Weights of a small transformer language model: 3.88M parameters, 150M tokens.
Each number is 128 + 32 x the weight over its row's rms, rounded and kept within 0 to 255. Layers, rows and columns count from 0. Numbers have three digits each. The size before them is the row's rms in percent of the matrix's.

# layer 5 MLP up, 448x160, rms 0.0756, rows 0-87, columns 0-159
096:145110142134181119131156127113135082086120126103124155147141190125160140151084222113156234172166116148127127145175151124107127122150159137115124118140107104141169130096143100095091155136160175095069163083150122170098105086125129144094096133158120170098105106117152093175153101155058132139178154099115135217176072126099138160131033161163128060136164103184143121131093125080147074138101150093111097099148101095130148097099105074156138130106091108137111146142137124192152112091094141
091:168146159059113116048114089073131113107146043097166072151086164105120175148103154136106133113121170147077167110130056145066161100071144076110122191143120102142167135093086137113101134121133139125100122142148120158130168100121094107109154150152136114118166173083148132154116117134135158127151101103071079190202146176149085090133094133148144134045147129127099087112111143121114128122092169100084081069133130113173099154173157081107089082127129123122139170135150092067147130141113097
095:094151107186122084115170088114116118127088194084096128126091189102163111161142099147108134103139197109147089101152105088095145148107105098148152067174176136101144170100097167146112091124185107072101119069100148089110102151159152089142122120131101165128110117153098132109144126185101162130142101159146077128197126162106203131150089119091143165182126155028141135197155116143079180143110178133117135092137121119167148162108157174130096119146112202141128094128118130098162110110072103
086:179122118153121194130147091115101115119077122176128131121110110179139132159116127126124134120160183131134120165108116110156150191135140148143173109133160114095084059132063146155106081206117213170136104147136158045123106134151132075197151119195125117106139140080148112191138107145071174130091142133165150147168146093151130117091135182142082124052105145103131084178082143117122097136122184122106093113158149148167101156069085134084130077089075137079145128124141157135156154117126098
098:130139118094179119130171182083114135057117079095111091141162186117133086138149165170110169118078126154157108062104111115118092119100120102123163073094171146099144156147166043152186185147172134184141123096143133135129107118046106181186105148142178135124132131097198154139134110089074135128116107104192067174135121150153145128135131149160127151052104142117131152134105130172161114122138188140158154065149139160147091172119111118146153155157141153112112175142142161095145135071170113
098:114137128195112109098110050166138123115137110128112167134112133070121088092187098119148133164147153147140141052141172122106138173122080123162164190165166118122138110092099078115103113143094170115082092144124157127122160131189126104138109018093108170125175152088132134142162156110139176127102089071067123082130138255095158141110141206124160095140131129145129099100140183110086199150154147111118137141087130175164134149150118101111133154123129134108131144114123162105144148143161150
097:094121064156124122123057133055127140125096157152203094092111204106069146150080221142156143079096130152108171160152183139075134072142136071166123101157086117116120148155154092143150130122194154101139091142132147151091166138139122114158112117105169129063077160153108128155150127109161122122125132142172109077185156122164162126114131101181130146119153167151133133111121123167100121093127122148051120081107154130179175193184097074124154128162109117095100130079157123116156116110118142
100:121126131160209124153101158167121138231132121143105167140114109173079147150207121173111116107117126125119177143163110084111109122191200163132089111116205181136125115098083123132132096131041114110105115147166140087103109183125182098167083192115086096126150094117122151142100159119158187198099139171102165097166130148119129185092143167115128164138146151162084167138115081116177138086119135156079153126146125098101119141080137138100152134167111134101100106101120106103113115106103085
102:116118134095141097141141165168133129152150120177112155069165162187100140174121145150125157159137121124151101146111092076083135170121194113171123162151126082156163176108164138124084156132167067177119105086137152083165200074121114141113098126105106137090099096128153097070116099108141116124196129106130126125138156112178141167194113154120129116170141128205089082056159089093156100100132150063167130163112148081176092067091158112160131106110140153163165183169133120126075147093122096
100:095155111156084175098099119159155122125156094043170161133091118123190129160172139196077155154097055169150090054137078182172101127099201195092140163143092142091162146132164127189100145086122112158149172116130142124157171164119131128122129136064128161121125116114102125078132153129086125091161125144047128117130116152119139173157059155112096125121150147115120142131190117122103130123125144146147095125164159067139144132164186187188149125158106131123123114099120162163124065113129135
104:160041137095137162165164058182152120082093177140130057160135081178125112115135051113100118088123180142150127181120175137118072157182167110136157151084084157150129101211147155138135170062143157122104089176141102123110109129152076133056086110104155156075125151094141128154094157092123109106103112169124106098152113123075109153116150174096062139149125151109149122094137135126187119128100143185155155119144122125158119134109136098055108115117154124129176146188112134139151129156119099
094:113137149048164074170110117128139101110135129088119109135144156131132172158104122132140127150097124124146136141104206112109096099145137203053150129090102130195058138127152088119114158080093140088150164140129150083132130182124144168085139134147106128161134119130088104073149107151131171143127056109129155144136183071193106114167188102077096154158109187160112182160078152094097149128185099096107147069119094185105106121128130129131152124147118151134126161149098098124105182142197058
112:126173166118140172097146154158155097148146164079168139102163126078168126106129158144143192098132094115116087089119127103087134102118124136098135130164079134140170138154113110135071166186147146093133113139069155166193098165120167181168153084094141067104135122130092139178090087141135111110099185141116074103092127079073158097166135090107122109149155105087126084154083135120139126115116065114152118157134189086195154100173047101087170104130165143104060126153098157138104176176133138
095:130157150116128108166190129134064141101101118144120110123118109104137121116095123185164192115081134159116122153094131183099082159139186194174149098172137135100129171113131128141128108125097143103071129161181171176139088118082094084116151165157152102152120107087112090126148145134152135143138196090167080092107118184137119185111091158058122110155137149142122147139097208053101098207149098068151098119113108133113124127144043129079123168105158077152141174142118141160123111120176145
097:182098121103162139060144117134117136090154174142142107162163105124148122132116121164146161128112167149138169103125147089156152111108125123140092102117147093087117141143094078121106135107069145142106200129105150134185130152079182159105093116116128088106043118067124091127143125187081101165107150090062177088153097117138127164121170124132145097072115080103117092113081105138050143121160201152199154147177186149141152154118108089143123089174152135083102100107119138161119077153095206
094:142115076084096110101174107068143114034142126140155132132124125188097123164140123089107119062148105109098098095126095102088165123076133160074144165081158120118156117177158157124133143144081116146103125074211132090091120140149077116121168134117146114179117100077166111172079128130079117103172125089131115096123123146117091141124128155158141112076118138167154114146151079096111148092131138173092126095162065083154120116175137129182230147184137093141130081180181150120147087159114143
099:121145152096081132125064174133088089166143137083121134126121125123109099154132071208135155148114083134103157116092152087197151125131128098125138106096161130138152148102148102117156169115119156129096079107136139064131117104126129087119124153163133160205078101119101142175054123142112101133110088126093114162127111191158121121121108104117154114116159113126123149194102080178101149135160078202075079128143050137088116200102156086115182147144130137037123185097140138174136088177145132
098:157094136130172104088173180154158113081132101146126144123133135131140113148169091129161155098132150151034122159129167086186163189110169102127207110118109113140145128160093192111098123142124121080113116131155132102115095109123108176162149163220121096153126102106089128124160163166178175163114134054166107127188155093138120192075151147113111182084149164152120151159101166126159151131095125097073107138125119177133097135182116163117133172088093114109091133153203169110152166160136157
101:077194112126070141174131132123184138110121191101168133118149136092137097126094084104118124148075167164134106041191139083177094148093101110164107067143103090171100123111179122131199077117081116122126101178159099106089167153143127183077116138104119159140134080108177083121168133083126153097077105143130188121146128197078140108109156157130115111119107134113129123110083172168162180148116093095076091158081162156107130163164154121143089154107115113118115075118160139121155106162093121
094:177054141099105094139148092176126076126171112176104123171077089132155143071130114137117095069136129129137123125135161164112122117079156140141120133146214173081187160118108113135102103118136148090156050135121125159110165133106093096124118053220162104108149136160169094193119109146127131127106090108150131163079109108113186128135096094137134144116155113152121137145147142117148123154090160106141094101102103190095080182081184124099164112165197077120138159151152145050167131154128130
097:160123175166155103157110141122108184115131102112154127165171160083074130085133119117110079170131119122162131105125147147124116109111183152163155118147063163137175126106163108161120167111165123156070152088157162092120112045123131123152179205120135152136167183096115068134086167145109128093082097120177136096145119132160108155164142180124124101116135142175104228115114131063202124085107067082135166141144156137130132100137137201166128102142136161151125094160118053084111108160141147
093:111106145093188092175043123098113047074112142153148131123151099132115142130149114110100141149174118067186147121160182119118132134113153085124177100124156135110171152118149127160105189115127174111151047073132080123154158077127149102074124154089114199087126079183177146168165098132128114113133136139104150122127155133123121137125164126133163131093214161075143133121057133138123140104165163147176163071150116092089161101121147161118117100100126140133144122091172163086174132162101191
096:156103043094112171158126187098096086155179123114073078118115068114126100148090103131112060136143117139084145141112118149117121171050163103132117086104168141130103141116094110094167121105061091076127061111121197106124177162146208111107145157106070137113089149144140138141120092114142071164158116120126149162131149141102161130117172122075148140140153089183119094077113141148171154126209139159122117160086179123167078149130101152155143148176139097130143138094110091138107100071146105
110:078119124163088103089151105141121108133143156099173146110093179133143071119117098125114146135145081130087122087129117098126151168167083196085140066087198134151172157161196089177128046147113143110167170114132135183066140132165137092212112088126140145197151146142120148123105113129130116139070099145082131138123123108118177110163077125157114159065115149147139100181146129171143204135126156144135114227106123084198077127144082127138128154123160122113116146127102143130140131125158119
095:122096187120177132066082082138120051174093180069092135110133122085174141124136087059111135146123106130067136142159121103108129181129150136144131129099146163164095091132157135153186127141164119187147134126137120112145151139083125195069069114174140075099079088174156121146130131156165155087113149150111108079178225085062140107118135077133139083132121145160164126118136132086153134121146084144161117106098102114118108061182072110151122160128111140143166122091164100101151100151112151
099:170100160103123108109128123111147128143152129147137122091173087159146154125091145138152165146154081154113121144162136073176075171159123079131158022081094127149100110152112126140089160171104121098108135191159109119106121125119176072125107137127087077035092091148118123191108113116091121114149159156126096138137109198049131212106161127102134103117151085154095146151129117078112127097094087076109085122109105169110117180092114150133126101116113184172102145080163099176083159143172118
087:173089212123080163140141130047084110089127077133108137095137141152111177112133125189128166185110116128158105129094083083141129188136147155150110119135146073068140170119158101124164156142148091077138140084154135126075041122094184128154083103120133119126127097132073138144095130087162114162114115147167172129120115119097200129166121159146097136112192113078110157171109165138118114066157171141101169181158116110114136179090135183142126128126171095093142134156133116143073122073180126
106:140140128098115100130125150111202153069111150089101105149135081169125142168112127120186092105087157140201115167143114111101135158180125064158142133111136127082130122136121125090152116112196094140103161136075068091127128094138121172138075136124089050146097108114141126178107146179130119122106057195136138142183115104133115121096151145129158126138162165170160141103114145094130142118151165061215127115128100152076128162124138203063171141183133191141095109140082136134117114111202141
092:153111121077115139120108124119103161093104078157110121097110117157131131121132100135089143183124097131170149144106106154210105141119172126180105083134204103082146159100095157113107113104123163095111165155146139107123097183079200145147138074089085106202109109099047088098104110128070155170164071124126149171134143067160123129119112123174107074165126090138162084184136155095110176097157109061116128128119184162137129153083137079138135105151131183117165102094108169114123132059150137
112:106126125068106135143097133086169136140088146150183114084169179095172099130133160082103192084140128128166157116108135158228114103140142142145126140131134113171121112093110128153160121100176110157154093170107099129095131094108144136124106138118119103212121149127137115095189128107167131171100105164061107159157130147156062119129188098149086129104105159137108100161161133204112104138176130156092121140053076071119088111101092105045141129196095106139153111146182125087079102121111131
100:199116227077116144165116152104134130200115116079123065135075142182127114117128057038114116107145094120120110085069103123129128109102184164107146090119187131089079126130165080103072149180191102158137129151162100128098087087084127146103098137135158115146103168116121142109111056122158073083107099123167140125097157172133158099142206097179111201198143128151132103178119118136122105116122119158099119115150112138159143162127151131105127150123099128147129126120092127100116120103150139
095:145182109141172061180191103076160155135080089131138135106138182148079100094128078145164091167140145152142143162117181152129133104122176208074156123143115148164109126079155121132107107090102189143079101144125065091117106137121114100098118149132113123109161135197110088126115194102085109142122101088135106140140205062102151108130117120148160149102133075142118125094110166101126148109157112134103082175133122177134120095107154078154140119147105148087148163082103216127096084188169130
098:179118151089166121129101110163080162141133127152141130220112167088163102148101144104082135090131073076152175131113124158143121137131175114153104139095085142147091128095132157062085108086139101096159096124121142171127188169136078126085151144102135136112116166103126105080124151160131111121129186061097055083190067152172159112145108119111148203093094141092143099101095172174147184176105113178170144115125163148113151175133187174165163185092117153109136119106116126137098101124129154
096:090176174192116096154138116101085201159098075093108124145145115109159189193080180088111148129152117110156119076149104147141129099169158169116084104130180124119139166138120092101152076094137077147149141119071111148134119147103092154143102156117182081157097130146186180114139126157159145113176149150113075077141145107167075131154124101070093139158190136100155089188110073102076088099112110172156133095160154106124159134126140112150086133158138180156121104110094070167070134151113146
107:133212063122122156162124208115129133146172150082090148098094106103143118153131126097220123096155133114206134121120091116186114177145136146155123130119145108149107056126160099165172156153072212101078099088091103137086092139144135130143160131149089156140141105086065164116140142153109129124038119101117150121147136187098128138123166170197188130120068160147160126105100097162158158125115099128082139147164151132132103151117141103172132102133128133114075099137112116104119175066125128
097:155085134111172134117106192119110149106159086096101136062184103121073191119134221144133141136130146175168099141096081124122150155169099182129095162085188168110133129182122078121103129069067140141132131120078103132116109191092127075146176111156110102136139168121124161115108130141086157160133147181163107068145055113108113093110109092144159156091111091078154158170102165135096126124123113132104180135185121154112114150114162168141124085120168091124113095126133154029132127139152102
099:129130117070138116137117136144139130132175161106107095104153134124079140151094111151134163150095113106152116154178132126143054121140100113116137092175164154165127123173166132113075144077158157135179091127149066107138171127125132132127200038243104134127096103152079131208144143159175129129146109129104092146139136119117166131168083066104161148104112107177106145128147109153138128168146080173166104173130125133157116167160102096140173147145037126057132127105186165138113154128194107
095:066144146130086178128172154176131158118085108131095143149137104102072151117085206155132096148116142141101147132105115162129105114114114177167123122155110159123142153094165177131159129076081114073091162166122083050102141117091141163109078133074164132135189069150149053201151100128156127182178126121204096064085145169187157114104122132099078141072105123145130099139111150179091141107122083078118114104103130089104151126159148156117181136120144121143103148078126092099136121157119136
094:112103160121213128120157102126116109114131149083101117165119113150190053119124134129127152109129178128084145185152127108080190127107132109166133115093130144071149077100080133143161133136118151201169136141166102121130144160173137161108166165162136068154096165142119108131156160132178144141202109067119163116133154109142178076139132162111131086104137151086132134087130162175120177084082173105097137104171135132195138122171154150115193124143107143110181105116116173063218122174116111
097:134163168106152149110120069217139161093070086163094119184154109105116153086195107173139152111126132176108139127127143200196125127105147113115091161118098117123075097078114123103125103118102157230136101112116147146090104155143108108116152132099156138117215138132157125103148137152122186170183193144078078162092121192151151210100180164099108159102105126081151149103093115103153150109126071143127101137121151141129124118122155093084164097112127170130162160148118165138137143144142098
107:128122115127181152120106107137117064128160103081117157133146185127191104124095085196108119125032122086154122126169161120122095208162133087129087091185119106156115119108116115131194124139170131116137164137133128140170128136117186126174105193134154135154195206134137146164145140127171112133106077208121156155164096092128141128125104149125145072151138098117104114169143113125130080179157167133140161110105123168150118098065131110074070195150123153095127154107156114121172161168069139
100:106133158078106083066134126116142085130128104117097202134120111148153121115120112087174135083137076103137156148090154145177142167195192118137132207168084137126122103097116146080173111126091115119151113123169119129116099103123099054118134143135157119164184146119085097158151092063110130165185145083150124110146136180095122081085128153154054180081119122157092127149080190154108142080134126104162161198082194135121188148111150112120113171109138091156070155156159112132149108113144115
107:123161072113199116127095176108132123130151164167103143116119132095125085136172160121147140154149146178108137117093145063101127161166091160130156055120192122140169083129213084120107147069082108172139108126131119120109141114075121109131129114202083143055139127129139137070106178170098146137185108130144134197136128156080137166112093144117137106134163086165156101122152138142029127100159179118203166163104065114135123129110144137091107163153186118119106095099146163149105129140145135
095:112082157120112113081161122136131105189113059103165143153137222173150098129186153114137177126096087112171175141101171132130173151074180170118091042123102110163148162084155110130172145153129176128099137170116166129155206142137127123148102176095090117181104106127125117159116186147169139105185090096106167106114145181080153162117149143113169077112144104105156128165150116135158097151084074110161142149118101095114163117145089109101125179119138055081163133121130096162154141130105134
098:142148099087072105135159164138140118150195114165166059148156143125083114112147141126107102112127156140120174190142132133052094129149156123116070090096114112096088153187160129121112088114132106118131171128144118118120141154137139144150132142185115101079170113158137140197052158130154090162086099139196080128082153113115143151145111114049142129169049089157091156091165053128169081167171149121076134153132129160141086095137125094074140176089149143120093168141142105154111102141128067
095:139042128122133095174143115144115132164139146187125074170086159122133155116065145114087122090129132071167148131173151084079135117181172122114135103144114082176112167134090118153116157139176119171137101154104132141174070078136090121108061113101162066104087193144131156128115086088102114139155129142099069117138095079139070139116142091149143144164113111121117076168092107144086119056122114119145095098094161074161199180122087160128129146126140173124116116107134139214078108151144128
105:130142077108115122141098158098106126095134119156186115139120132130143167111165128108104179139211120144208153150107181160116110096122070134142112084158129126113122111107152166140128152098095128216145120091046090163085084064158098126104114152149134135136122086165130125133132136061113158109113126113112128092097160168176122096130136126176161138077153150149122095158069143125156105130223097195088085156112102173129157148146185074141131126145126066087147098173156112135147070159131068
104:108122098121132112162076143060120148084110138086126148125112144128158114119124147117124123152165132141190099143088117163079140096114120138127125176146197116184157172135138109099121135140078166120101108132112170109091140106189110099139105212119127174121108101093123120130151096143160137077163153097130139116105141184142121124101116114096089088197063152114125031136099144158152144114180193171120127131134063150162125164112077047101207149154110105128105113085131041141170164080125139
106:129131173112099072151095106162145131109167072173146121151097161096089089125105115155055150105102097123129142122144073106155089090143116117115172141114127191153154164152124122189069122186118115141138098161166094104110170079211121136211171107104116168172095178136129137137148072091171062069116101111128197132135122157141149104156177136092146160171067080109172137091121123108173162117091112115111150151103139170085096135146147103048135166138118141135160153103109105094129155112103130
101:146161090166179090114125098135114155152118117107134173157139085107114077154145098173139114106070184139136126155183135122120133167152091134130161120071146108103114073158144084111168154101091121132106147092116093076088149102149171154057137107090095145125095091158203131139113132115223046089136146176124172128171111113116130145150068112140151123138124150106132092068144159089164135131164137125150133170120056073125083164132117123174105045133136084177174149088113129135092075148152117
096:107124161175152140111108143104131127142186095090070124154168083123093087077131092111148148167118088097167142090166072185115078163174116098129119067138113145134099121112177122089134151101128054064157164062134141082158163124117162115080125138114074134137091137153166123093168167181125106101103168146108111159077192078111144164128137133105137140236125117140083157131118148177180116077190104146097171158144125125132111132125129127135195119088149147093158131143118123069136150139111094
102:165066130122126098086150086122135122138080168098107089196140092132139097081175111134083093199133144125150107052159119142094141127115192168180151142114140153105164188075147099146128124163179145155112142121145159062126131124072121101099131190133104160145126151097157091099151114157041122152174129085176157099083115098135129154146120113146144156146158108130144168089113101121127169179153147130118135206163127150123084163181079103166142158072135137076079143162126124111076176086149128
089:174145143086128153147104095168087148064089113152146130119178153134121126147133171073103175075198103181154136104154092097138122094113110094134096066085108118157119116150163147119152113168153153134124183141140089115172141106085128165132129097145158169098109162103144114099114163189148118189134166166121129198141142139162107098134068131105124115090141104126113137123148084146087132062085156145112177100104112123165117135170185186136169145119071196071197089114147120081157129186076167
110:088102173148119131152104140194141135156114211112160125081117121078089155162114160147160102108159140123108130101139130206135126150146138102117189141123084091157180164170135154112109154095154096121105209153094159074144133153132083085151145146165179086095188166110086115128106162135157051063159111127082109126137076173122144139086124156061183134156115114113093124146099130163117157153146167114101103165141176131098125059148105139133074188144132128106106087175156141116180128166099144
102:141109129134145206137104089151092148120162139105216122124112083113172107132141136128164088130088137131192142118222162147185125125148110094148117143057083127098117100113168141145170172114152085121101071162115138105156120142106170153091162099132111181120122090070109157120183129109135136219108083147141166078128072143117150091144128125087144129112131183109140197129126110169081118147188082162176082162080133091132091132094107120140124138125124135110206104099076143119156092117112137
091:149126145128151092094139085150173204109163109137106115110116123114045099077151181188161151144119134188105104120110104120095163178129124119112132133159125176135115102116109140105119097158197160124087079112098177127031165097141162131127159129178076118196138132144093138126126127150135186104105149150139099158140082185111107053150066175076118112106171115142137134108117119140148085107078108073077096089090158220150116073131137111100147137106126158120168118137161117124094109136164115
108:086126123155166177148154128153181143092117127137133095099090080054126147105127125158170103125096157175102090157166154067178116125129084105087086114167127173131077111076113146134141146148187173097107103126052106107188118133159071106109189168210142158068116129159174135138150133170132147146171185190151155162158108138158208154104161114084159166089125118165152116116127143114187157151110129129124089094139152118134145093174133155098101198104097096147131120118147132089120135111144099
098:182130162143114081116112106076127113113136149111114131116142116130097134151093159124096174140160152130149148160118162106082126165125073191122211152123176034152134121170131135128209101124073197099086060119140130177123128087091084118154155130100140124146111102116103151187118105144167102114122184121095175122147123126154164104104102144130032159123167123126139095171108163143140120128118163097167158073142164143171135174151114093153126065143111069077138124119147162192138197124155126
088:167131117151069120135142120163120145085071127145135121119157138093100155184111095106114120150175145129118114097062095152157099148132113128097130131151105128095128154139105123148087067095060153075160196114151167099182111151128106076116140100144145120121127102145153078122116080158138170118129163049100150129162138168158124156171210082170074124124095070112172089178078110144103096110124165205114180135114088202102145110100164171154136139170145129118124168149096088166070138166136165
097:140135091153101106186125106122122140153142116068111060182136099088141037127136100136112111084149105083093101184106109137042155105090149086111175103092127132054073145059129140094106130145112112135129132114108152118129121149098134047108150132135156141132143139134139110102089115179161104097226118148116127143097153069115077114111173185144086173156145104137136160104068165138124147122097132099147133109106166129189117090093128177163099122100147154116149133109115135126146051200101121
096:202085127112074158120126161133163103080091077176154092118132116094142163077145136118099141106119184113059138133137168156172116091141104109116087158116094171116120157129086194150113097116166112142133173116122163132081054118130134093146133162162147120117106128061080137152095145109121150112089069071145125132152094118095064162123122145173128126140104169158141167121101118153094114163129094143086102121159082074157055175202101088115160096126136096176118144134082116130063054151136134
095:103124114156099072096138082105108175147114099107058173170118201196121165163077147084104151165174106136154140119148065126084125128104137116150089084110153151088120135078134104159187162100126122128134139145128197117146142132109174109108110148155085138091119064130145155072209118129050084132123081103133147136134144090194163114136144143170086110157157045116098142101106145147067176076127180119142087131127141143169113138154124162140170082154150157107074156092126143131131105145112118
096:103150102090139056118168149113095171125078149157149163109156139153180115126145104095151133070103173155112089149116131086114188142094130103141178110100105132148150116047176147153134064121107171162157070140147095088113081148142109088131155170123176054112100100121104139133105084123085119120186125152108126134142110137183155104090105109129172092108157111141177101142134140176150054166162182078095116137106134185125131185073102100129086108066080118154150150136156134133069182114129166
090:123085142200173144052144170095134104110073117121095105170171064179095174131065112081159102073120135038135099056093174133150120114156117088123068130162129115153126179114128134105116165125129168079084134117105109125172145126105125105141082164097169099129180148199151099121164150119118108072118112092160141100131169097132106135194113136160163172135118130123137084116120148133132160163196140103176137129147122145128125150104138102161155040149082179147119117170128167143101145122146114
098:108174100127120029152120148134041168083123128112098087137160124168131126112123085141167125111109109157094135130134160148137097106159100153152147114118066130127083130122144132110173087157136166148162192107111075099059128127193160109091156156114119129123136122119089169084160155087087091094089109124144064054078155097138094063090136161112143142183140161115134112118140126167143135141082100173107169126160131189052090159095109139101170147135107167111095136066120199163123126120129148
097:129151192095170070120142117141118075068066175091180119130110115106190062125143138111148250105187096150111138127135112141149133150113117161113166135118160139169163095155141168168144137150129154084150188119157149106097114104102125057122137103179153120124150147144100062102083103111141099128134082122097124118218134163138134097111122114111172098181161176169070181114180116125133061140145105112169167130131115119110143117118104146119138124194123143143118104140091149119142108127174072
103:162096109133128158128111134102127116156079115098106141085088090154132162135156137129222119115105083152125096080128144067137141195137118074136066143139094146136148129126162142120164130149161155114127096102184092100117080133107142159117148134122189112126092163174103059084099180112117112134179128139111101126116127209213115129129180051108144113166113179117078085111103104057073156137129123162134087064147158103110136126136171139146142162121115111188109093161180097141056145120112119
100:153141193124118111124104125097160172117151152098091147126133088154109157139103167132114105146093087133125173190065085134106141072108160132154161146152091163142111133072127163189085101131167144145105055131127171112158130159123066166180134070086113086151170092115135139106100091136054147143148110102132097139162120123129113141157161121066086119119124145126100165139131151055178123163093132080133101064120157092140173079157138188144130179107100177101103124126155134115035154153144195
095:155131091152147154153181080169085168114148104046154095107117177136075140121153130116068151125159138145133129135145037136174082132150126173143102146209142138123123135117149142141121164144132123133109111122114174113155128155152107114181140088094050135150102117105138123139080134126151096087139168130134132126041124147115095091190094164058108194138107118111161079100133103116134140112166136118165157108141106165148163090112092087161124167163112114099172103110132225178146119041154131
094:108148127181091142145088155094133100118126102134168157142109215084172107124129137069106079113178098096073121104150150096146114158117142111079142148124136144175105153135159119139133132123128164143143111184121204060142093066137164059121102125101168166153094156099088195113093155079123082092129130096093107153156157118130155141165117145111144130106054097124078210112144170123113168105115143154113141162162156099122116146169122181090130109160111159129112206135141092096135094158131038
097:121173120097197070100101129159136187160037112117113136146116077112164113144093123112139147092170147150088158106128158070122074145081111153122087125125110123107107126078094139116151106121117123120110165214081123132194106123161144106130101132108110092121089132196105163073134114092165085120109194120129141111088176151140136128095112120101150148114182059104089103169173080126120121054148146127147086134133125119123127109124116118096153059093163104170138157114110064218086168117132116
099:131050154142120149121144118134076139064116139125096120076187177127145105165124144138169145130105076195140115129190132143131174143160133134127167154094110185124116108072106160166131122096179116134091160171053129176163147135048071082170110135098148185067155084036112142117145142150133133103154163165128132048131125108159125130158192137135172096142135176116152095139129141126122173140096155150114127092143117202157121106080088164119147104105122090153117117084140110096096123137144163
098:143117102148049095102088069154148157139132078176105084137115133127127099084114083166148165165129138128129121166136136091187124090158172104172124171036128093099150132128157148101133124118154041134168142155145169172141143187181125110152125142121162034133077121126127148087177148140158162135179085113170096129139097134165128143063120157120097157116160196106102200122100114098129167175122114173132116124131132110142107087156127171130137131181110105122066090113134131164163080128141078
097:068133145125123109148194073065065161060136098094120148097130157145191142173177095074170135112112106177120112113103142145157206143156070099103101134145139134118144101099178200119138137125107172119136182121143088139148147127153179140074166088130102152130112099121176146150082058098097084134109131116124147125078159144174165057140149091110181135149079107150162098152121141072107116156101114121185112133154169124150155101146069102142131136070102134093111084138080142151164148118112153
089:129136142168137167221157110076097133099121102163216128133148073162102108067160093130127160100100067155112181161156120173160165133157120145167117138098179187170075130130159114154141153170184090091169101112092175162175092133177109124160167169138163089060121162100141169151141144141142150148107124122171118121143104191129132098130177135102119149143117130137067105151056062163145121136155125100115133133097152143140133152120118084165180150122094121161178126131103107089094085166108150
091:137113053135080074068088151131128147103053120124153144210154130150078133086098110132143114113118125092143149090113100181240064125106121111115133145126128111118082146136116180145102128095079073161135148139122096102113114186152118076102102164115136126073151119143090118112149127166099108147182126122092130125155065129138167179146148180120077143125150142135114118128072118112084132142139116024147132155107118100105149180147131112164124157087123163153079109094179148196098097099149129
095:172082136119128156157125138148130104130142123200110154132162100140103121085135161103078077143079154097142154121136086112150121061147116151152129125062132169122055158100205065124078156168135070102092152099149118135056184153127117122120100165129081105128088141095181132096141171181165127136116142152178126173135177129117114140080133151144078156147141087185136128119128110123063152144109173146126165112059148057096071184113123126131108144149127126059147121079146173152088149161123135
097:084144167048147139118054146157114151080138138100154178190152168117043138127202087092097153115130113148144114149151051154112135136136122118157202147140155127140187147150104086144103111119186173085121177141114106100061148149176080120130125175049105073113147100077127068162134143175130068145111095119178180151132098136130146177147136128123144107142126124134072128148153096140145116102102171135185156129153135125101151158160154111139155148105127114146155154141113120086117158175132185
093:135087146149091085159164055104175159108125106093133180187132183126094090139166075114135149150179143064171166156139135083156153123161131105112095086093134098111111180060120148165129121138107057167118103106114097051081115130112171127081090154095163135092132087120054117105118082172092126126149140120102181126066092148115097088164068141116100151143131112103155163119078131129090146122148158150143133155138114079123115164041138112130095099170075158101112108073116109140141130110145141
110:136101183104127145135108143122149129145086163151130141089113163146188177147119110113122161086106127142107138099153103138118148138138192168112149169228136135104143128152135167164125131101127129155158135160156133111116102158081153183188080106149116053163115150165170123084138157100123084115125109153143115171045144106112141121151149130156166129103115169112108122103140117045069122124134138067196112072116108021207150133131111158128147152197131070154153124122155056112125123100113117
098:142095116130121131080100159141132072143073111166088128119143135123171144150153125132134153132127101085152141111164157137126113108169080145099151119135158116150126127163100093081105147123086099137103148195076162176166109177124177086103151166136155142199082128099133185123134161088156154175127133082142119124070145133127147046108113163122111091146117188139139115137088091163100091142172083207108132109147153128135208188151101130176118124194169084075130101119222115098141107185145146
087:104086123137144164110197137131105134208173078087158129135190136093133144135142159117115103142121091102080184139155136126195159073123139179154192133091132177067114116140117142158170145170163138113163130100223129165082134043141121140138138152141124113083098151155151110180165141099182148093071156123167118144137141154155123147107131145159157153109168157128162145156104131193124121188135116120117137176147150132165115193110089080128164193092082110124097115179123140089108145123176121
110:090173130117090107121129070110098108080131168127115097132093198143155121113094088161081119072125176052148155162172116113092097103126137109117165195120105099149111120079135109141109165119179150138100116136128120146127117117110095107156112069087125105163103131119137098092163089132124177105107070109202109099155082123109165129147081200185118154085152156062173096147097125071097191129201132105158145100163156124157127131131220095113151143154125156101121136187126133152160127141141075
089:167107181116130108115076102161105114136160125089083163096099126143070126112099170190067124095096095098081177126159139137174070115137175094104111177183150108164139116131110138172093131142136155077077098110149151096099101105155139076151185148078119109141155107104107130163050075154141143131193124113116080135157119113127143108118124142121139160060149173174160078099097095109096119132131122150103090193136106173074182138142156076110157192104081159136160139149172160129189137136148138
099:077128161095108196114115135164202197154161092146138180138137087190165117128115104109111152120093140132152080216144084083081117156157153091110137143126158164138134150144106157127107152107148143150152160104126165186088112110088200118190133085192079124172143144145158145101180143141096177141154112143143172152115100133132163191109151126141175148101165118182106145106110096108079110145110142090095126096131123152134117151179080196100174142121176139197146121126160154132095107072149127
097:123154181127124123142125118141097154089112136175095105126146105176206066091143104175102151137162121187162117112184146059160123109114144162174049081133160117111070179088121106163142114101163138161141105106125176080126125091128167139144117129143109141105130174072200169141179138153162180156132151104121151094130123159143138149102075113118051122197112144104100155166124151117133171129123134193076106112178149197096124160118087124112168102112147168138123132094198118119113171088110150
084:148154156154086142127172145111184139130137116178126137115059162204149134131072162082180087143092096143114127144123129154185147120129185115170073194166113104090126137111090118118127176091142135041089159120090129110161068131074131100146137140156119143129155073125075105080115127119159129149140161142117072150102147144114138108111130097117137087150207101162123108131141118068174163100098092126174063107172104043105136116155140137172108108093130145070152179115136120092138102145105073
103:114118149161128160078141119122099158172101133138119099118102112077118152103119171134155155130099143079147131125114114098107135055181115186051097136105098091147095095101142158038065125138108138151138116122062089118096195117165154138081130099174144135076129133147115119147088102174168173151125180113097180113115106114086129144107110088080115131101163142088143063114131171165082118120155131105165081149140049160055143097128122138110153159079112121089088056122182112141085141147093111